{"hidden_size": 160, "vocab_size": 1024, "tie_word_embeddings": false, "lr_mult_up": 0.788, "warmup_steps": 251, "final_lr_fraction": 0.0}
Each number is 500 + 40 x the weight over its row's rms, rounded and kept within 0 to 999. Layers, rows and columns count from 0. Numbers have three digits each. The size before them is the row's rms in percent of the matrix's.

# layer 3 attention output (transposed), 160x160, rms 0.0678, rows 105-159, columns 80-159
097:511517540473413464537533521474454524503535443488482453505524547540508501520520529454501482549518469483513550521489518490502497496489466485481553489533501538541449550505508470481497561478479504462505460493450525556473511418468444512538513486
095:457493521514391524473558481467416474485442559508454505536467510497547525488503492441447440549529488554482540573484442489502601446486602485531514551531568498547564589476519473497510432498575490457426512443497504491477499498496535529508464487
086:488482428526482537508449464513556500580540454404509422506545464550539567430505487510560471528460492457510520529549457499523459487514501507464541475528470504563528544507533471528536416553435385495453548519513524557524448465547528484478563432
101:437477508523459494522554567504583501500516563473519445545479463499471536464528450496561494457478477454453565502524486516586443575499477519527467477545431549541477599519503502478530481533459460445473528486520559478513506520612465472489486479
095:560533492517575538478564516523575530583509508487463455563537486494565530443463534473464504474463480555482447471550556444441488574523532480500511427470571481462512441521524539543504542544442512509543487521547449484509485460456459513436556487
080:506487570492489495510485429500541449446439483504508477468494508510547518498500430531422498550521471576461474388529492514396509463514578538499522524513534564489455516492468434525544550525457500533538534548490542452537500500469403533442487496
084:483522475512476554517447523480525486503488375542496562499496497530458431565568551554524540478557482546574509459532494500508446494523442470542560495552474509540458521496503521543486537550481427553535495582467515491495489566531531504506582525
088:505576451552603569527543588542480541505494551519495581538470497504508441505507515490594538499492484419531440493624575482497494521494535516527481461515486496485496528549523511480518528559448475489515503532503457425512512525552533474544516543
097:546500460504503508496468509537530452484502495571498566444474527456455560595508487579576533466489503465525496464478541518469474538516447464543463499513438517509476470507498465481529481526526487535555407576500515499555428513500501514517454562
098:514451480492382513500442531469470497464497544433555526561410483535513550497560418440474480577522518404474522459498556543524474497505503550500475502565474575481471552499491516481521497529510433463557511503527574519503530474490477511491414582
095:504472505486600534444509484484543493455498585569488502519498459506530420504462419556476555502521522547501484575527444494504572518484478528539451460511565522414496479465434510534470550554532491492509509510524524488600492553522520500521557473
106:478547521505479471514522511487474522510563427471542455492504491462402539441593540529553537433386431498523458485548462508537447428471509460448502470517529504530445506487519529443519497460513487425463507459511519478530533530513497487525528478
106:529549489484557446504436478549508511415484393517497483513550575506518588556558517544492480542469442563534439494449449524495501525480455490470503456475483458503489438558517519510476519523450480541420463482478494547463531526530509500567527459
086:506564504482507472582537516523470532535479462458499481496540549472444533490530565584533502513463469556578515507493482488475461479467539407458538487515538446390527480482538516416501497491529430495516492486482476510533569551501531452592525498
099:518452542543429526518510489473478390508537501517461484494462446497471506573541478539514518466508521489462602483512540464455497435493537564518617562482519557413497559456452498480535491538538473530525536467474544538501508518513496578523519537
101:534486522486489516539519593500521550542478445474527493577517526524484504443498531506494484476465493520567496522487485496511519486518483428479513525526398434477505571600501549483475527478385517473461532454558436554476514518527475411451535497
082:516488504572543529495521540535469524551490529440494498560452440499460505436451500506466445507471502553589475456519552530496541462549550530521557476499496506420535508524490491413534555496467480495565488500545524499476545531454494478457530527
109:509523445471576462475531486548497483522527544515514550408504579466505527593449479558488490527510465555500545452506495514445540475524431549522564496464492560479468482471542479521543549483496472537488508564489505514548498489523546528482532504
102:578503478478451454477467495507491576435464430486454497514451504579495539518470501452522444487511492537492437456457493542513499513501484478530519498447548553529521478475528461503472520564532546459454413480441455421495563471508538498535416487
099:474505486482404494538489486544543445504552600501497536504470449485432511485517454530522479472543479456436520463473510532505493542524451570499495481497516576485468465425471479486499475503559493502510508534482556476529529484508547507548417509
091:545461508538606514489549570431473464556539530461571496463513458400497463444540542522510471504446528545495479526483444492466455450476534434479547534492551434449580556498526529466537484457456555458430549466518503563477468517457490486471559468
102:536520529532580488478550577423554536508520374513518450500576549533531545509487491447496549472464510532473522466498514526493439508503507425539507568491423475512482587560548531506514478522393524507447506524456488512553414450528472473446586415
089:496521543480481490507515562453510515420561486524461509500561468527516556572461472477484468493470553513508465484443459457495525467520582457549531550451521492608584566507569472504504505524539635433459437481485495540552495431478419545521483479
130:483530458481469512491584478558526476494511557501543488501617516506505511534455534538505475470474558487466496486544484476549504458502532535509451477535435501586531506523405464513504532442423553386428467581550546515434566554536525516475459482
119:490557491510590492484522554502472514486448452495564472500500490459482478532469467483388475457546525510524556547545432490512462479501514508460491554566563534508525497512510539565498453585515507480427521457511471453503433594490545478465474478
124:568507487489447433518491496517581550488534523576467435553520488510454437526496407503482521555485560468437535472560548538519539503494480513432528459469545505473515467469505526426518471488557476466443493422441499494560526512545499540536484488
132:543474501503556488436476443468536521517468435499466472536562459586515454446383469472481553495528487543425439480529495521470499505483534546478487426484440528562556441530487553524532511493523371444545498499460510479525505437468469492457481456
120:470523434507585509458515590467459525468471438523515479479468467519481553493486478427473514483518492539550488567481470468523440490450488539408462541511550563444525543518484532600498476619533481474505497460518493477540452563484502481539487488
121:453525518528518559515502469502476521516411448521540546482558436477529501485529533510502467472508525537500486483522474508450487515485614464523519507527437520564538512508524504517524494520398432505450530519475495488507481490489504496413549454
121:598441553467501393470481484453531505474559524459533486582491531446463407523481427457442511479537532474442497491570489543479632509481450505515560492507593491505527473475482524444485485459615481461450459413477472465507470474491580474492443527
121:544581434443472576552523486492518447488529506521463462424565560505515534493500530502563501478478457510494513540485498521543473503514457497506493438479463456473485501499481505467472517465470575492502460497516568506488521532595450502516495503
116:475597402472549572495519532536500542525493416514518497459538459473525515537553478491495546571538513487511513489452485430525410485539552533494519513542436505407490534547503453531500556545395494525523480568533489505514556527549463570565512524
149:425536544505466432534507508447509503500504492472531449522528441522497419489499472515489498515570554483455543486544493445578490425557530539498524488536488514439515510494498459451528505548429531417381503479490492473493510527516525560464484490
104:498506558528465413531470508429507488457519542423527465537467483482473403463513467484533510490531493450528476514551502524497590483514465506527580487484569483356450509476569532393516495464587557515512462448446532487532502485486531517503483558
124:482469498495478519496533457537523496548473514462550481511612513500486468498410469514463503426493547504418470488522447540497534487463530506491460458539463484622537479514431545519505466474482459406468461512497507469464504521466558515456463444
106:402513461486470536493524516546513517536487507529542549379533497464523543514530521539535444529481501492544512457502503442506427488502578487463474509535486505501526521524483479582552516543354474501460516519551469492497583492521477478492532457
112:459503490524570600491541463538481571481416415516461485485470474455489523503530524479524493471502483520556531487518492511472411528498538547425449521551506530494537526538499523593479448570443444538494560446513464466547474548485465463448519471
154:429479528466482486478580499506519487412467532512520525500569502461478495546483504505527450473439514495497638505516489481531518545484523461496516582472479553486454562452510451471485545430532593469478529514536570562489521504494506501565513568
139:550486490521450492503533475452466479480516539502477498506487526535535533485562597495577509538498478510576455510465497519503509497531472470591487462444440448517476502501467502465449583474506550489504479548458578556494490457555469494465540529
140:491502491500509548511554495553483479473438558457542494583486529389472473539522515487513484462490542442499576513506457554510514545464511534531470486536538486547510554449435468481530494432558575488487519461530502437475417582461557484441473474
114:448483480508466528532428586509456486497569515500507553473395541510493537481588463533541517522462491443554566493421504486535469476498472462492569573484573493462428542479554498509504490556442563547494517471504463470467551477565515467567558574
128:419415539545526532480467527465425484479484478509499574533435503513537542524577518503500478490441501551601489486438516492530511525472513499512511540526550534542507562484503494542461513569487466495537509498508481527478443490447493438459573541
125:425533509517577540472524575469444476501488442483518505500515500511509525550468507542431499461483478572587505471420477460575423429499545508482464524552509563509508543510469449582478525559425527422478510560533472510420455537471491516452512521
107:464495461508529550495521550525474534490407471580478544447486455519556601471504584524531434548455486541490510523474480449504406505488548475485442532453416528547560484500510492576554495587409432529505555564534488529500512516507450525495567438
143:434555476497482433480492437472523501478377448501516540508569431509492517510451486514469437487514464570523449476567485507477469525474558460528532501511467569483525485554540496481542522504537502488585496562445531527509556506448462530485434518
124:541555547458546531472486453531502527596434416520501501501586472444516505515431464528469508501548479489473449466538522506493463557514601449463524576551447556526474490499512471504532485495433429525563531580488490479516477400494468509510436500
129:410476468502506515501489500517516505358429505534489547485437429525548516503550447411510469559480464480554531549480470446452515503497511521487474538411520524427516466493532449538474514633568471548507519461520471539538527561460500483538505504
143:424577460477503533547537454555521537500433455482477434515575451448484463491529493493519504524523462465525576510528503523515464531539546486480549528569448522438490556506514481438499527520475506546529501524511571500540542536479406509516473551
108:574452551532457483530466539418464433472537507490500517559432517476465460452518494465500521462484501462497465490471498604468596523441481505543568479435601473483489497467544512422487497430580486487454488400468435443490442433491566488499520537
139:416460466492558483424481555478556485439503452542431519492484505565478501511409459455487552501441448551461526506487519496513455515456445532424475516427521595450522490495515480528505560570626428454519486498506500515489571452496486506566484551
106:440507397515538596491537481553499549524462436531446514436518473535547597476492534483562479577510449515470511535457478460460380534498549515502445501476425521494530511546458463578497550591418454527527511574546455512505496508517442493510518437
130:484478481493519531493543524472488490427544435488528371538510505468461430500504473430478564484511532474513574488513535488565521496511474548451504519466544506402474556492507504463417522454519533442438447498493539526520474490513509496539516567
140:466464514541472470526500561467527512446536493551478510513444513578516499525560500487485504561475510482501536480495510490530514467505461501469506487408527480472543439557541563507461557493513474456418538441467497577492583480550476534549569513
123:439535461520519575515565487530476475473526513493551468505553516467530473535570520521516491510479540482539549469485503463580517450535577545502475513541450487498514566525468448557469545555349523469408492492544529536480534540513482497487558514
132:522499539482489484527500502525569523473547532461523524485565512507469442498448415487510526485486494450465481506499495481524541450509493509477525473491502487409440466498545500457489528432506477443425489498517484510476600445552563513621495535
# layer 3 attention value, 160x160, rms 0.0524, rows 106-159, columns 80-159
093:503482507460480469535565471572549519511455559504534532497465525515549484480464506544563532496463571574485489484563428529493538489522435470513501522434478547517504529540487439433467537427493505508549471526539465532540450568467454538516461513
095:496484519429463573452492478499483515515440547502449490522508535463442466541532498533470525486499496504453482519569506443489522483594554516534479550396565583487491441525501527500484520495474500557455438572525518553503496471528506507461523507
099:551516519454503482499438430485419434486415467508540501489553592493489463507481519507491605480489471441551433520591507454496522463542463534520554513417456546532520509457517484535412523472459480503463506438508535536539515524400533534554538556
096:449519500486478531532469456510449516500541458511521511453483492495527498504451430516448488460593511517515553518531579504489533580503550485424599455502543487546473503498478467490450486468510476526497464436554460518444507506485480448484540470
094:511517477555467434490519518506530552567489523472499412491467494448525522570501489514484521515483486448491496569508547475518504492485434436471508446491485457581492549489491522521507565456543601489499472557482517563540397522492638437456528517
090:524486471536526471474511534488446464548521508499483444536482586447451523421510519422511500483505500501511503487483494528513445434528564518458469526513499547542479522507549514491553561448529506472458500462468564563456491463505464511513421439
099:495482564482562567472440494499452431398527537436536463489461541548484513507513519402477606503530531555499570525530453524511500513462522485517531525571469476523531498493500484490418458539489436503495461530480553552404502491471492452520448402
101:541547547578547460435427548540482489511491515474520484432451498534577484490466506467551460501440531471463519583568532509430458453456511494537566526518466473508554443485462488490492454485543452447479544498525513442450425486493536463424533532
090:508442537483530480470548501531519467428543480471456554533524528605576483479524538445466526415598476468501441448555563417439542569534520403544561515428455498501529517486475535507488554507509509481447476517502496473479458537510477547570529520
099:500484515482513540513499510483603479587518482446531466457524473563435572561453539475488445542471575534511515526489559518459502503489539570524560547490381539479510525497591523462472497457508436508516468477517525537432597510496491513442515591
106:567547439387502504504550519529485453432511524487518540542509555436537518495487437544468443353474474500566441509483525466503488486454521456553595498488487509537494490527557496472536525539438517508475495431506610539555503463581496551458514486
105:512549485572469444487505495476532436481563462488494530474472523516480458510494491551497454485489453524515534401497512450461540490532500582480424463542523579503531546528470502545520524464471535458502570554525419430583506500501532517386465464
093:501473460533482516489461466481407447488541525542521507491424529422501519441467480551460521507448475504479512524473580503555492557498531480541484502559560481542498470535575459481518563535424579479508492549462443480474565485533542512564441532
102:510458462459530475489509522527423486537479517490522439559533442458503506470539410471474561537505493443513499524546435410537482468399495502523443546572500538545492490529492438485518403542523536515509488483582536519559493513465581477482474559
098:513478422465572507552501524448465509501484558501497525561517507481482510514500515464527523466502570552551494482497569503456460478609515584567526492451507512481407508509508450543518526492515486433511575497501465570455492504453477534560494547
091:474530468522497483522536508503442443564515499570514510546499497454526511507539567419458528484504571508547493543542553577502528519503489508545507501544566526564462538484527464530443495487508490434517462475519469622479457486480562425587469502
108:507496519470530569527538509483506487526532532520479471490448449553484497536466550474476412599550477441427466464564549525532464474452490496472526549506546552489500527511594487472474451501555526503485513493537452478497482511469593466447493512
096:482537502526496542475497500465466407498628513535493495452520501459526423496512458499514501503505433517493510424421461502520508575522523464461474485473498537450553461540477467498533433466497459484491475572510437415473449514477480492498525394
087:544480498570498471466505482503438510501499475467438458547573483559563459478455509513478547528439435468565497511505469481506565457478525483482431434527502496576495457480543547549444474553520506375474521455509483488461462525465490494509508472
093:495521515482557614488535471525533490376463560494444532500507431502517492409504538476512523483435522517526539501550488462499499453566451532488516494473541554428540508557614458524478510508471504526507451503432525519523549452500568482499484550
094:493507512435514576560518454437546473469475437452546554490475440480478482529570507520494578522436521418457508544532467503558461466535512569519507499476563499491504478469497403484578449487482457551437501468465504562519547540516520512510512521
094:413461512511563553535546542493544551417459501502481492496495455532536476450513445547495531434531463518481504503508470535457486565537508467457576508547536523434578431536450447537459489481529411562529542505489397510508461523528485434463455506
128:440544462446506542494507510466480512490533511546480408509513503506436489453525576530480435483462491544491463486461478426520458528609507426530443480493475495557539543538458392513549533531421542510501525479527538512501494490482482527502531500
103:577512558512457440518496475431558520490454526533520483522415578484499513524489488487445446512513476479518488556516432559461472496544421540516411522427533495495531487538470550508546491478442517520448498459414581476528491478534459486484462451
117:499474544464452488507493511515497498550404477583516484530474525547504546474437445442515503483452518489483533471467560508491486457571528474451499533496503479541535424523514499494541502540508423536397506431508464420553538490556470464557472460
121:593474478504473499453534580475430532563535418467498440486506544458488493493478474453487515563421549451470536543477470514400482501540512492598542538468456542511505529519533555528449548524499452487547535454533490566575484522499498487499412500
108:556498546460453475475489501493538527562523494499498481460478535511486446552475502507473482499482454463520516577478441446488527516467540499586404493418568438485491467531520575537500498500550549532474460466527526587553407509581474556503500446
129:478479488477511519471502524558425433497515498475489455472470511453456522528519504511482472611507531484559489416514529518423509480509410535544531478526500529508517483499475500547492494514479498448463463490495453472493489457486461457484482470
121:506466541530464445532484507540593499486490498521498483560476493469496584507495429444553500532475524483524476499488516506491475538396459476501422601493492500499535487513514561522483571551515466467474532422520489468533532454519502450438517471
107:450557461497525484467510462441520497517570488502504432451477504479511529468464517521482475504511456521455463488426454489545491566525569498482503442488504516528470392545476462455508521531503484508540501584489497526533499521413504518488535524
120:479515572493567504457445530506528421508538504474485483583516540506497531431468507512489476545529452512468489480482480466563462490582529532470503514545481473408495483509470455528537477440528546556498486520574520461481466455430563545584500460
139:535475490432474477442510472578517471578519467519485448487488547442564552475521487477486472568469461490530547458530524468445480478544402514444465516546546484537482500493480458511516537537471517548363524485504477390504476471527567503596503462
110:501477535418531475468559493502584494513477511437471509560498549491492596544492463465470520471499459520448449553527468419435509537441457493462495503535551518452474510442522568536426518457569477467452431491539491480578582464499455505591516483
122:544525470523507480523470572504443546498482511505528411473512510517388515455522465529522450466506568538534465516472470548418512515523471520639463489446479525541525535529536566488498483543426458473448506477554486526531469451529499482507535503
101:484511460499450506443504499500508480511559532453490507438509469471512499475514418463523495461462538461549537506471546549516551448497523530507527488496483458515474509512510398500537617471510562573425509495473482452442525476592539540529515492
106:508541499492503451577509471559463531486541526546519563426532482498561495454502494486460485532479543591549528506502534550534522472566480507517511545431507416481532472539532531563478502501508489543511521522434497514556534493515477522502480459
137:506603505458433462573443468464525470428499533553465473484526450501530553496591583504524467470497453521478565412543470527556525501541501430398465524543469537506536506530440463518540467565502528525516470473508477529454516482503464472490509573
118:398490492522504503508509508500511514540531475446439468524495397516452521572552551503510546500498450599455486534493507463528423508544509464482576468483463536508500465560399486544511564520548473480562498536549526544471567532441510463533458511
123:538546516459522491605524455547430411446419531536484464472596505530451538536418548563525485469514505482508465460555475517505565460516468571523491499516485443555530545501508467541483458486498449547486564472476449494528449478542467511507494457
106:466519502535527551506500468609464452498497509477510564450451468514529571541427439561510472459466481459511456516490505469528525473485460563492531471519490510509505539400507428460533539508488512491486486543508545478505473494516548534537458492
125:510480519439503552513434525531482449529553493475513563465491489447534439580545510564518498474508484536561462540552508533466507514410421507610535478493430471519494502448511481492509524456541488452461497578519538534536483561534477510475556436
115:529476443484455506425395491520540482458524500463497508450515524437484440531547559511504418459480542513550467485522430561477439518542434455535487456476443463535450529486499489486468499452452534511522541479454564467443450544466565541514503507
099:562520501486488541530418509531522468497538534584529546473453478514567427486551530580442516472568551487522542500445547571434535472575510535484453482477553473528462483508477452512552481474504567521510490466497481571490493545458448465466516517
131:519504445504429475460486530378551456466531477438470491583549534506559472506487502484443486581495528441548537490492500532502432419497478405501482467501510533438530592516516518515478469553489586512553495512488495511487480499531408473519435530
118:536529523509495485582433558442462451498551453547480557624471545499479492433505467507519497561509480451512509453526503494505507468525461483496478569547506551466500514506584523507458535505508555501494516497408535467431466530498463547440444546
123:567538494512504552488462486478546443516448498572475493475523450454522483518558481539453540530487545454463514494548511489532594446517492458495497536486594511480483479508522467426545520474565507539493520496491493486563525483492495438589464492
127:517584477433565505499568472444517434477531495449463521564484516503587473461456501461518462530477467496465542462471525512544438483472507486461503574589449508492513497476547457514478458558573556540495457511507503420509577462511545528510515527
113:512471523511473496524570519626521496506483479449559539456497508434474598505470516477567485501538517504561482494531474485437450476469436500582492487472520517535427507516465521507443497513542432455501543513530536472555536502535509452503430525
137:574515557486436497483486528552553543525511485567532539458496517469543485526550498550489540506512444451482545483446449510531471537440569462536517514471488477521531500517505486460463521532497496515498472451579557532579529499540510509490441534
107:475527507542521568505523553506471377545584574553501455500473487496583427455538483458454531485510497526452513569449517522516463555525516529519463455508516544503515501536457510510511448499419541537568487511559559494510443484505556550484456504
120:518536496493491446484481468492568509522510493562523514504475479535531616506477524560566454499510435540433508406513436497483426617509516451470477483464493475567471425489472529487492515511530434487493497446531515475481531556516565548545491525
131:471472529521487464482459505579632558586515546486560527465463474500540478515530467508500464519479551519479546488527555503483516453545512474531557515426483475471512432489538418478585506507526436441420495528540469504534546472522528509599491513
124:418576494522540486485527499483481507453488495487425513512525458479521523421567537512530450478458444503536474474471476481488464474526414461514463510534514453524489539519470408497588478471515476511465567507528432401548563542499605443545514523
117:515503526514501506442466561525552528510479540499524501550503483468425542512448504485493463493540451486485543432514426471478485537529550404485526568543516452474506498508577479495564527502457501505408467493587518506419540496459558508579480542
# layer 3 attention query, 160x160, rms 0.0619, rows 128-159, columns 80-159
090:552505445576538464489446480496432492459522491593487396523454496449558495502523453424507554552529552567481490543503482457525415514456445515531464581467541469402522473453525458459452529495497496509460506456474425508516594446481515531516525512
114:472434510483475484513538470529468498593594443515537537480568517500561468486497555464515489513509521528485521431461515510427509491447486488477499477515434506507496465553480512547450468452482506514482484569564541548546536520481459534445578491
187:475610525490459508471512442496490539484482521542449456450568491469507556471482517545537463476513489546529434550513461475467517501532521464497434511551502556551547517454447512434483497579445487468525556489528487487530441474538500488517476443
076:461608485537470529458512506504534570461437512556467482481502456482524529497513540450558479501541534557543431517537491432521484508551512526473484552467533491523583527456443512458475482574475519501498532465508484512526416522508540472524521452
105:530558530524523525484477459497497486488425446456520500535422516517482533550496444538438520547529477529520472530427516503508511576590524509485499478522540490558474441518478448419609549531481543504488527544515440507443471522509449444476517466
124:495572492513491564464495474500498510471487547546432498420567462487482592490510544570517465497499512554503443520505548506518479470525527443512458518532511549516476514458483532439507529573507499519518582495487518503523445443538469530553485460
080:510478503523570548504437564495474458508510459477428509558415472555503533548507501540499559526493503481529515520504594587520447508472447524551489513476484482460446488525604557498490561499490484506529464470436466500469447507443478497495506573
224:524405477541552483536497571513478457499509474468577574536445517492522457563546490461447504519446492461493566443455559535553470524491472528519497505413502443466462489579537492559544521449538527555471448495421530489485507495472502490513543542
085:455539525524469430509580538488549510455479452556439490540489526509520490552491551450517531493506530474482528539558498421494520485461494470468458509572520480463499595490529458461519558504522490491483491532510403509436479482471514449539474466
090:503513530467511535568518530512487458549468546562477504498505549470562451452442553499508475481462466522473533542515437501502475545488477532548511514482474492528561460489602638525444450517481502507436563456451504534432436502538573575467473571
085:567524430503494500547497519492456521442480546461527462485500455465489519559549537466437467565522483424482486514456477493540503500528421493521435517482468517418524436524441532440502473506550471599520549407449465531541512478481505554650545510
090:506457500480491494527495560525484447472496566532467378475485497419503399493567454451539512429510501509473533440542432466477521479480537478549490496491493467481550493531489515513431442535531522525489487451515527460520580530470493541487478494
090:487532508462532466589557567389540506541426551492495455527516532433440465449490537491470471481499608501538482466523535438504568507514530468491517499493465456511475542566552591491515524519486479573531452516466435463431483500508478526444470564
088:529439509502494514554453569521475463493534582537467569481460507502454494468563499462548481475535382469493494487485493584497544502436490410566519519393510503513527515513498519456545479461560515500566476458565477489447474530522521491545607560
089:479473516488425507522542492531529447482513532471469531547465521581510527515488480470515546503518556473460579533543478447466550608497517478499527567494490485498459474454467457422503498468527546525492471584566538551492503592490454576503584505
086:550476490547530423508469489486556479498437556550470555471532504443479501503495426547510502409478475517497502396563495615489537583426458517498526472516540518473482524480500445525467563526538526492508469432546503431476480520461549485478511429
093:505506487493540456442395480471560537539475531512525512485508570452524483522467519557515526441565469489510477505569548503465528540480463468529538483484580491519539517494487627536531486479545483522517443503579472441567479460548498470485448500
091:497513506466540485497555546452386494431513488482451462531517525451509497563497512527468515546465580487502464472423564597469530521472468466512474512561459531452505472567494457448498496531503499505499461525513442477522578442462455484524556421
086:411520490508441500560605554482551453474527571522519464558534532441561486527607534554520556526486547505514523468453558417508557558501468470512488504472529475544493568490439515471514548454489556529521483533547560503553515515477517526462556465
091:441531462483463501472507531510525568522508463519476528569552546481413469517484475492460533487522496494501535589507489524481525499478455480523527516459447510518469482546491533537426480450461505534434486587474537535522513463579488589429478547
085:537497468424491483465523561521517469489422519480505458488566495486460483481497522518506403569470605510460529519455471504445505471483480533573480528480525527474556587523498525470465504528443569436438487465484474409501508464529554537600389489
093:564476532472533507431454498576444531465572548595485534499511450478502422451510528530477525500473511531426480474529446492446491421513494479481502531562456533589526562504387486532484557479453438516534470508598496531489557486515520549464489494
090:460515463460504478571529543398505480511496547535489452487507484488440438432473586419512511452539556510462472485550457449487531533527496536463485500474511437497447459532550482444542485464564533521464535560497488493497610539497561548485448536
094:540491550428474483488479418531499535515493536478530460529510488438514417564445539503524541529499573540473474478488477610534531482508486525444581489448551518458540455491481518480528458445553505496562390490558530476459527486490512509520497485
084:503560458480567479460554466550512483484508418444479513487578570549506445572497562529447542514460609511520508545513528538505477481517452506502518519523580536448497420496506487496518532577520475523544494522483509448526535486496457467512536516
091:501491549473478520514535537495525477493548487479515468520494531522456444534512522482512573440431451478521474514485548497557594558444458541538580512458553462490531524448529503513479418424524445507432463522498504523494543520528489514465480474
080:469511501425436487541484485531482483567428496564513491490472527558459517479483497592487414508488507424530590492503538491516514546535601519513512502513442475524422538521491484538495518518445529567505451476521592514491454502471458559504500454
092:435504477543538493540478499572492425485508535564517476496543476527532453460500477478469454468493522433472506467422510457494584472494464502467456481487520411528525485457469482508415571466486538549467559482526454490544481508458507506576563514
087:532514550498480461546489512467503507506514554499507550527436406459591473521493460585520514528495468506479448538540518566510489562523456464541516492537545531465439543447512494520528574465475490453512427464513466483405474476483522464538489587
087:495497482490467518576500471512545503533502489525481489457623513423508477538535568515524529533501531503461527435554445510471450550472547436488478535485434488515494515470507451538468565473441448565524519506513552510512539422562455464515508439
083:511500462514506453543537523484441529441544490509547468536500503486465458460570522484500462534465483416508484507406503468509427494458498473502531548488499481413485583501555494522523515469525507491487540400458496488571561561477462502527594520
086:481427531404467528539513536491504462511544539458490505491462474477495452470501471539521489508480498521449528496545449538471528536591442476496557504462457421464475533463440521464502462447572486530611524534573456522473509495491582566544500482
# layer 3 attention key, 160x160, rms 0.0593, rows 128-159, columns 80-159
114:440495484438531500531455514458532489490465437394538539512510407518478469557490564519477581520487521546514513538429528519489482500409452485496498462499451475502478500476465479575484510471446464484486532556408498505497515529522521427421488523
079:475464574486528478522492473541514549517468482468460462548422599481475526474463469536540481505551463546526519499498426493482537438507505479532566518473483425469473549443525470433466524555466491484511513461519500569476522534440509491466562532
089:439499559457469454468528512487451493527494453452489497496479502565542574489446489436560525543542529551561435477472498468477531462508543535459479480419461549443559480428463566455476449562501487439476484490537492551508454570485445548448481451
201:496498418505555541550516545481507483446473543508565515486538494461495444511545508523473484469469471448410565515504511521523542516530520537482543450548522444570428538602502453567538546464460524519481522492455545471496487425512543490508487524
089:549472527573492533499516495513442507481520551612480500488424527418518547503584494383466481490491447566532497506519469542522505553465504487489490511490451508471466509467486514457442533479562467508513530503500513503588482435483593526498485543
137:503521515509453477474534463454472536491477554527430526514495553463549547472497445443612480442505493502540447483537509477434539511558515497528516523503483562429482503448554489504500548591528513519480458457561449485526429527437520487514522458
167:512491421503567529568527542480507456461528561488560535482495497458424451537547499526427475481458460471423545507503476550502532489510464504477524451517540463576487566581486492580557532434447529490496506481484520510488513425516536485508490534
072:520465451497468508462494521423494542475463587494520555476540555484518479513529476524496495434414518509431532522508501503469548472541500539479543456496523532530440485578443539549525469522443572483481480447473531524465471503536501470478433458
094:456498577547535480423491502559519437500438490519537520494516425517505450472518482520535500460425491510520478494422490509499583520486521466468491559449406561574472542553496525521481456491498493490487519516563464550557495485458490513486536529
084:416472461461521505450539503424520491538471513406527518480527491515491547529484505492509512452510405487473483518425491510503489568570463531512473492518538463529472457538433484509580473468525569483590493550459552491474509479438515548520495454
088:552587494510469453476482524508483531453463513496474548596487528468544458513505457467495464471547511529531578550555570434464479517506525518562501339490373444506447557513563474575563458526444554496543536535503500481472462536555515478501528489
097:507513514526475453477501531455495555487464504430490535484522445465499525498512483527511533469509520376489529619455515483511441498600567543501516426492534479420549529501474427441459563508475568503486566517452484545492508502558516520519492513
093:498490524505521527431501500485571520457608498487447413420485439590462444530591483465492492450487509506459522554458508504532511434483564454526491512507498486549533523479479478509425531471556545531525480558491553512531507503526466559571494443
084:521521500484487501401530526518514518527520477538582497496525497490440433422547520471482474436410505547519531504447468546402493497553502467494487490501509507385534507502468438443464561465460506509397569555529495539480459488517482472508492448
097:476447532414496505439447496491437496570527489506505433515491466453500496461490492459427561575577506478508459493478550473483530526490488506474489522505458560475495501487533554525473501471518446494508549523477484453435489472488485526502437544
101:474532499520487501397484518501491596537519537481541479504502496539502509483478475492521538586469499544461482486486439531502479447438495460462514521517529549469502519528538536438554552511468440477456522544539429449498504511521484454548492470
089:555534522556548484442442505510458561452562516497553540491509506487518492495495523501469576583465493611515511499506512527490382484445508510439540420531464473492469497503432546490521502521517477472481451516479521516503525477464519606510535510
084:510490506548474482547439584488526514557460480472549479477516534494492479415518458524461523464466486519501531436568484434470545470544545537567573474490452502495473545530551502522502469586485471436468530446557571510536475506489475486537528491
086:503420495447504523474552548510474511506507506505523506472479461489458488484514432458500482491447591447567547554474442501433516518501581510435492577460501523488484543502543521495490514490522517508525554515486512520516515541459544534546492444
087:493512500562471574480573427442443477509522451431465513495493543524400466486513557467569418561506480523505469605475521511523520518472544470478480512501498509491477436500508505515538522464533484471515470478538443481565502468406517515488529428
089:591471448507469507543509484437493490463518477551468518429488452525580525523542458532490499493462427506477496511526576478540532504581545481462532535414563534522432489465435455529494517479531579432507527462462582464511550549476532521563477580
097:527540481520508515436504482516480472517469438443541494546452513455528522510505448421505512555463439499489468510463502477545424544455500542525432454495510532395588426506490508500525454507520555447514487500510466488520485532462527412532591466
089:539498543481489505482535490558496471453458521439516539503481463547487513509447463503504515561502562464499533570482605494516568506475497496494466502515486527442542501484464489466392570476537493457449537472544570507563453428489491467608487483
099:475465514496526448453485486497472558514473496555557504551528467478532442455517566557452513488518525492524511511485528434556462530496557488444517510502492515437444432497523491516556469530447529488456590426492467502485476427526436400496571568
086:470526517556475541538401527519496555459524474553504523457473506439492452471528495425480527521468520598495487490561528491488512502504510528471580514529511532496446466477534457534491573630543541413488549482510486445457555454496494388496521515
086:508544467510482552485500535471480510540499451487571470527539443517448488420504492568468468533524497474488516535477481483507563465514525483440519483468513445530481502490489450531494625449496535464553512496443472424590525460484462574451505498
083:425491531477482471491542494455469506477541492437535527493471488627500506541475496472531509488543462547489503439538504497479534519539540463491509534519539461498569556495549541471465538513524460452523528498477467485433496525467420453486453476
095:476536518454503515505565561458519488430519543481489504402508452475542524543462443433517423485445449530522486512501550454428474469520499504499506549471466426555606534477535461491534476494415500456481484544489431528516464436510528565498532483
084:471515496556516482516510564462522486519546531525575456515509550425485407479481508460420506508524471479484509537524505501473448555490609505407503402476447569560496552537469464443555499512553524517409481493484508531483467468592511530521520481
085:515464539504528499415459494587565507474418489552497437458527521452550498559505454436527508500481478595516483499542491463441495485558478561514509591535582543532505523383406537480528458544541476525471532529455466480529449497489476507503487470
087:509475543538469546567541555496484478499492511460497504504497415400456380502524489488482508546503568501501500486423536474376543413496502478527511570532493507523554447522493433492521544550489462495451491499491501555479519492480434490503515481
082:540560436521474521498486487492511465517542435523585533496480502477531553483507540468477526474510550509515513491436549478521468538479512553521463461498460522510467424573447564473521453425467532495466520441505460456553523531541437558491515533